Weights of a small transformer language model: rotary positions, untied embeddings.
Each number is 128 + 32 x the weight over the matrix's rms, rounded and kept within 0 to 255. Layers, rows and columns count from 0. Numbers have three digits each.

# layer 3 MLP down (transposed), 704x256, rms 0.0582, rows 522-555, columns 192-255
164161145143145138063114115081133159116159148153112129139114131120099118089155168141114146159082114150152140142152137143067149144122116105157089137162164119088103100134140116110107159147126091
152105116137103118065150143158099102148141146175136124136123119143145142138157091101118142160123117121121128075115115140177124131153137130155102112099089161068137148143165108151104116161101064
073154139107144116168135103095097195182117163081089138127137138149164137178093175143157112165091163073094125147153128153118093094159123133171137202089163194159148113204165114169135089147085141
094142064160097119104176160177173155135133106094099118131104088122153157115131160125162123097104131086134141115168160075179137167192123118145129128121178159129120112162121115149145096099113146
131130135114120118145141090127090137128137121128125128139131118116104107137117132133147093100123124139129129127134120120118123124134119138120143114142129135124131141131136121125133118141133105
153179142121168175124104131103194138127119099154155106104102117119155145133165118164169106161128130067145160147127139081123139129108115137122101147109177145091136104162125194132169114126135179
144150089102117171094172099181185105111121121136122181129107087139165166095126171091171108172143127124174111150112108100143123116135098152151064095101165121092142144129097092166111134059157129
099134123118122128139090108086110129125126113169092142119123140120132113149126150156137165130119132062105151126134148138140140123126103117077129128133109120162109156152140158143145134113123147
162122152150139130169139104098103101104094181141117149071140094112103105120161105226091137174139181126170120100155101136154118150154136116123127136113164085111102112093130078118148130106105125
126112109169070142127040167127083129124127091112132134121110101121132162137150173145098163116115102136128157150122136151119085114168170110114119094121137158055070121124142100140118076094118149
092079131201137135137099149101150162131152177111183131131123134181143157155038047124080060126138151119195148119108163101119139122146124177141215125186126070143099104125127151144091115124149144
108177141123113103185172109125095126157124155149163134067167124169123101129102109147081169149145103112152171111120144108151129129106130115103079171083113125201138089207124101117165160084101128
078128135127172134107110098115109081153060100141135081133095192116152189152153133170099093113110171104149113186153169165117077122083128116053121185108184149109142104128140118176076080196118150
119128132134134111140146156133093163152133079119067131095102132131125111156087131102175142090104134128101115167165125095120112120122114095178132122116112104126138127147164143130138139162074209
146173096159106117125148125131129140146102112079146078124096119152135143161145120106100111087122137137156132129076098134083123104159101110119156135170116157158153102077123141109071127129088153
118134126152100177112139128104134130114162186129168139178130152120114113117133125142117105213146145102103100129163108133149122134153134091139187176143070124103151097136135100134104108143113068
157078129147148137149156120125128118107102103130118092151163157157146150146098156126151134089121118162104104083163141133123116184190180137178149072162143067142108095104159143131162167124083156
039060133104155138118137104148075157132085113063136146122178157180107128114156130141141167162143118115150169143135142130234125160168092039057060067114094102102137111096146096123148168089067136
178163134123131099177143137128137130124131161146103177155169098141134127172131115089139161183106132128101150158128145087118184208063153126147081123159054081104133133120124114106158212134095150
142125174132152154134163123133122152159152129108100165164119131073123157138101185101129119115103048097100116106120202113166035151083095150156057104152101167113089124089088120108138159147090091
146104128127074135152101127125028160128136180135134143080112145140077185107170084164148143165099177179148104154116156110018103100102110088081130123114108142087155122217126098126101106192105139
093110143067086110117128149150066104098122129194080144153099225075117193148098159122120107085168146091035113106115147128138155111130095144087100117096144170091112100119124159145134141133050104
127088188143134122095173153125156116110144133132171109139112102145114159156162120188121130130155132132132140114116177105110183146095185127176121121106140050161178052156121133114107091066117161
146157144134185109124108082115068116108107184177131118059157136135104140115152144072115222143156149151062128106132135110127094097080081101140104126089159147095132103168225120150166146116082175
073110127083087111123143143149156136198130119125108139151185140118118119116074183086152072147142075108129118091101124104151113112143171122132165079097119139094083090141153152137115148164123121
168125067109152122138139074079095168121101118167163135115128122095132150086172142125092140120157131112114122160079119134171155140070105117168101144146090093103121125092142141094169123184155136
094109135151107067147132118104083175153137115141126140165129127098154059127156126140140123100087138083170112145157123108086145196156146170106104141132187131147134172087109134139134151129121098
120154106118168157113125157072112095165122066135116117141165108108120080107122127109170152133161115130110094154166130117154160114185097145072158141122124113156096106094142180109169065080153177
079128146193123129167101079139135126160133158186138113125171160195110152139029098089127117081068154128102197110091154114180085138106185074127161138142071124101116050191202129089088113129151114
150114148126132148101103081092153049154110133102136134100099127117140100029101109145146120068106118103098144139099144111107150106172092110150129138138161128111175087131122117097108097122079089
073189165136145113148172140101095158137179136115101174135123134094082099088107148072067172149137071149113202134083127107162089145164119114156133085085094110163069186144147081157199112107158078
083188075189114159153116147140106137157064121166096128141161110232189112154098087110116092152119146191080110187119147135163121163069178170128079080144058101138158111082115145158117133155127127
171159112112126109088090159119059175115165133144123098096128142180141154105124175149052159127169097215124138158143090140198137102090171108159157129129097170154134149104172163101168068074140154
077128106143139071137164131133167169106102078113152137148137130133127065099097142155182197120137094149114157111126136111129095084098113067068083118186071109079149077108057084093100179091139143
# layer 3 MLP gate, 704x256, rms 0.0583, rows 523-555, columns 192-255
157134077146123128080122159196132121147142146172130139140122126182203133161172117096133087155110102139098110040123084129135149105190136115128151134108151144106128174154180130139108058148152095
154138076106094188151104096178175186097125113155119141134102117121116143113106153141164128134085136111148119133092110147158096115187137055169096118121126196181114124135133130127097162123136116
147124170099160162124094091078069116140098155158168146137172161145119131156133097124095145147185203118136171107112120190128174114124142142109148139143038154158119133101136136069096125137174131
133127130129116138129108136135134124127132120127135122119131135127133123140137141128121133138126128141122126123121127130118134129125133121136125137119128132133133126134124122125127133133126129
170130087098130147076122105165116147099174105089154160185140202168151151121134115070094116086103140143118174103122150182077119099156144080140139094105128145170142138106133064121116118115103092
172111143101131176116124090210165128129141125129123207166118093120155201128121162093156134183148079099159105132140101077138124138109106154126114115080128146134149139133071094144111137091127124
152127142139110113125119123123120145116121115111128126130146121126120131115129139130145128140123134134122143096140119134129148125105121150134109153127121132110149112141132139130122134132123104
162086128149138130155124081086120096139100207193100106096152099135096043082149129216086128171126192113157128091156099143143148096145151119162161121137136082123115113099129061101139141103147115
169115111207075165153062131108116116123100100145121155159146090136131172139120115179111189124131134136128114126132071193175088140190140104102109109135138136052092166136143122136133075136117160
125130105112099176091155131088176167156092118075133043117133111118176135058175174152185210126104152133108196092114130131080064133185090108090135113086098089115148117077124068193111141091108140
121188130144074072204171078129066119127138148115168162118168093191111136122094158131087166188136158126179186142087118094154135141111140131102093139113100136192143160196126097097180172093072112
194046065099144092179115129096152152083177161063084125158117128168138129149102098087151118215151114177093115083121159123142168085125133099120079146081204101104099071103113126101197087115120122
105124140114113156104108134169118180110136123114105114121110098129133138132094126087158125160134125132133128163145113117133117147138100123140126131110113147104121112134132132121151141153132107
129188088181122129145138135144143142123101089055120085100117117174137160178182136089107113140113134148170139127112123128083130089175092164148134173146115104169159111112120165134098104144124143
119143112125154163127125099127188115075185179130165099182144174109138129118161122158090104179105181064106116120162110170131156099142154084110182199132085129149150074127149046148114105135163091
106197083089066117142113129111169130173159141098117172108097114066094109124204133135121084139133143108136160138134134119127151043085083139097103192131120149109165194124103118099102084157203124
088127128110167197107098078132126171102107145105121129127129144048121171140159168084181127141179099148109131157128174140168090187106106106124121107168086151112153069124185124186137169123122113
074112144104138212105094078119137166126157132166131133128160128142137178137129083131117153061169132144126110116097136113156125107093161109170175226155139192139099151149128124165136130189108079
117139091089106072121107117162140127127158107125144096080180127172137118133136076139098151156177199146139140129112071104066207111174175091104176148069151053147196122173149139137138075119147117
127156117151123146136102159154119165124152118131122131154093175147096109054153114196131134121112122156081072103139124144148130133099149095166139083175158154137086119182139124162157162171181130
089117130122151077124124146097057089210132150123075052099155146101139112135088103082136138124138177119119161151118151087127166123124106083129074167089115147089190063070179095164142149133105111
099082114167118076094137130128154125135122106112134072098115100130122091120185172174105177163121151161163146170146135124129121168038189109151077114120127160117114146098090144132127160160104100
164117153117150183110086100155142108107142168170148157128126144126099156188110104147127132118123123160184089067156112095126099119162118142122137138128172189124057129098089106117133114178112168
144123119134117104114136142091073093106095109150159095106108094092111134114168137131108151088169145136146130193105134134165126133171094125151117122124146126111094142096122111107186151097107143
119068117094121146138187163144085165093105122187146058137135146082104113095084163147154095117085145161134152112101097127091151076135108116096108098163052114105086160103082118110084170146151141
134128113140096088074110115156072147114101129141129130142108165123148112177135090162183149126098109135162113139133133114137125226159083180113162166121163138118130160101091138062157140133109067
130126120143117107161111100177147154141138170083152088076057156160125179183142137165095100099113162102153125089050111203094117116038178080209066093133182155120186198151114026185063165166112089
101136185179173117122098164144126114140141131152167155088116182132128105119156186070168153119151021102133080125138118144077142153138095147146182151132128144119101112124168097136106095104144070
175133171114151113199093184079032120129117083105076139136115152132157131176082167130163152133153155120124139149212071137155132143158136149123074157073218114111113095105085137135145136118099118
186153130133104093097117133119077083109179087134141197117095185103134092120131193126126081156120163159117165086123131112140165145160146145159053144135087082096089179104146056168169110112101082
116100154083072165129115130173178188127117172221124097160152122124097098067129140116139115122146175101104152082142147134119136063147122156077190140083099133104099096170121127124148105112141088
124089055099108106117096131132048121119161156127175107156041172147154118131101187093133052161138172112169092143120097088199108123095178126126133131101149123103118128162100115096134131102149110
120124145116072129176145110128101141114137121163205077052129164114166155085125161093110108119054137105112136128100108125120115159108084095132161043098116130112104120116119109144185077187147115
# layer 3 MLP up, 704x256, rms 0.0584, rows 523-555, columns 192-255
166122092106125155131092139193166146102088110122130109142110136106120167083129093081118142036128117169159100092107129202107143106136163129081179191078121136112140141127156133118153106170171126
106159145069130131171110082097055185180128190100139119134144110149133147171120150203135127179122152074082158119164106151097105079177140175146185114140170196096135103190149110130133090169105108
106110118156169107111138147171160159090155092109150155119116129099147163118103154156094117133094155077143144147179125183139165170101122151160153095155113179144112169145128125136138132106182165
138139144099123111149142069128085138125141131119132136146138113112090109142108136141154087093125125140129132120142121128109129119134119135110140122151136143107131149130143123139142120133144106
158152125093157171083116153154160147106160117127169155126124169167158159138142106125158094159049127122116150155121130102105125151111174107132144156113177159137133157101105143118156103104142135
158123161130132154142072110118135176140109144133129125152140169126075105138145130124091150104116134146096130087078120192126102144123152120162147170098081166105114099160111158101134127110115106
099127132095112134132098093056108113083102116178086149105141151121129132152110130180141175120112130047092170140134161136142137153131100108045134127137128123171097149136145174158152129112133151
108134136116076146143121146128097145144092111134114150144098122119141139125125140142116128161123127157107097145138105106188076130126153115098095100109108086122108102099124168125152126153112134
145114118102133134103093140147114124123178096104151118109083171101120134117134131079156109127052103115126147134132171107111100120153135143125123111105152129135127114142155085130100140097122095
172091149156117127099140142085134127153128209125141170128148143175108164104089169107167158096152120165132149133131151149098135146161204105120111061097119088100142138115152135141133117121150157
105135137116129177126087115103141146152135077121121086113129186124142107084109117075123116113102119139154125110174126076106119135159111131168125109188107100122090124141108097109102131138118142
121086112117155123144202119125127098148175126124102075132101157189168122179084129108117112183121168093130117137144177138148110123146113152153066137089126129103176122106129163174147116126172186
133147122132130101127140179126080141131137081106065142094106138105130131172099102105176153077106143128093106184165137098129103117145110068182144106107120096142140122156180155127155156183021218
144121107125090167125093104140129158125147137181107121144117143114150125110114062171096144107132109118100134132093136081114127141126148087125190126087112113148081143124152076116163133118090078
163121133153114136125149135144118163132139137122113182133098165135097095121118137108167138155136070181111101168124165137155064155138127100129077106146095128114153099104136145101120152128149120
091157130124120130149155113142163140167127125116143126128149100122144180150155098115146099177102127146107160125120178129070127111158129099110135131141136137147135124088105082127132128106151170
018118114119109091124186145086092114113103084121124196094140195125100147145219128100115141142143152122190156179166146119173155171198155053089027078068101097117120099126153090079213126081119106
128144163064088095179137197089154155134081181131191171173180135129092153193067105139127134190114124118108160165101125122099188163090123125166072126135091088107135144137125124146151228124104138
138111109135147114110108140169146120129108142185143121095159141207125123129112121159111147112145143099189118103132081138096162098119166085149188116102145133141133157175141104182091098098138139
100111153137067149146088132156155162103158189075134128111073114162088094141154061170175134160152165112099130139102155117053115077143137073097131139145131119100195101168145051123072130088142138
107162157107108144102088122117099117151110167171129180151100123109157174094098123123123085043158130147073113143112124103194142167116084126103156180128102124160113119176067087140131155099056161
123079148122080112154223110117162110152028132123224082119129190088126182122143123151146149174191125113114102096133146101132147148148131144145154113171127073163132002205182098157120100092115097
120137136152165088165094036085089124123129094159126125045190135124131119143132174084106204146156117090092177122066139126135063151054130088149065130137124111134125071185222125204158150142139164
111155169110157166119139105169147213111148135160118117135141118124163101154110098119154166135103135103131166136167158130080157129167139123097143133189085135130145126112097177073121105088135143
189150065116186157131097098090114144142074074136121163109149135095118102112155099168075168161139111049134111178110113112046159147105082161199109176176183147162202112124157111095191162206144075
106149152171106112125139106122143131164151140134145115128089146097119151071110106170161110154111116127098082161072159114111119112072165159180113085203091128109114123133118126140155138147170123
085096157099146102130128111157164164157133118120172179126095111061109114150120138149120079116117150088096128175120165154142141141080099072113112109108171113135131170117143107160089195116124134
155127140215120062145088125127156113213148145093125162122141144123122116177034098101117116088152134124144163123124183065147131145160149117085145161122095129147134136177153154050078087076090104
128057145165098173129077105087195098168105081074153123162129082165116105095107147095126083091109127161149179151125137174142146097174085130142109076154141140072203094064227114116077098122075151
112244211153131110039141079130090115139177129116045114098148134142067115069033127168105140136154134164101155168154155168127119156088097194092169134106103064132131131125129108155110059038158112
122194044196128153127151129158205098171079144221109104172178158223135104103130075099136070197132123174060117235143185125093141178077148144112133067126105094161125092070118145124081112163141144
138119143133104158067065222163101158133167194116132061133147154127212196153146189146047137076174093127095133124139132100116064117118148116109088079192135117184160162131118134142079095167122115
089108086146128135118188115163116189144060044190134155152162117149113143115079082160148199124114112120147161120117160076108071125120146106072096117184114151118153044164086096080094133119173158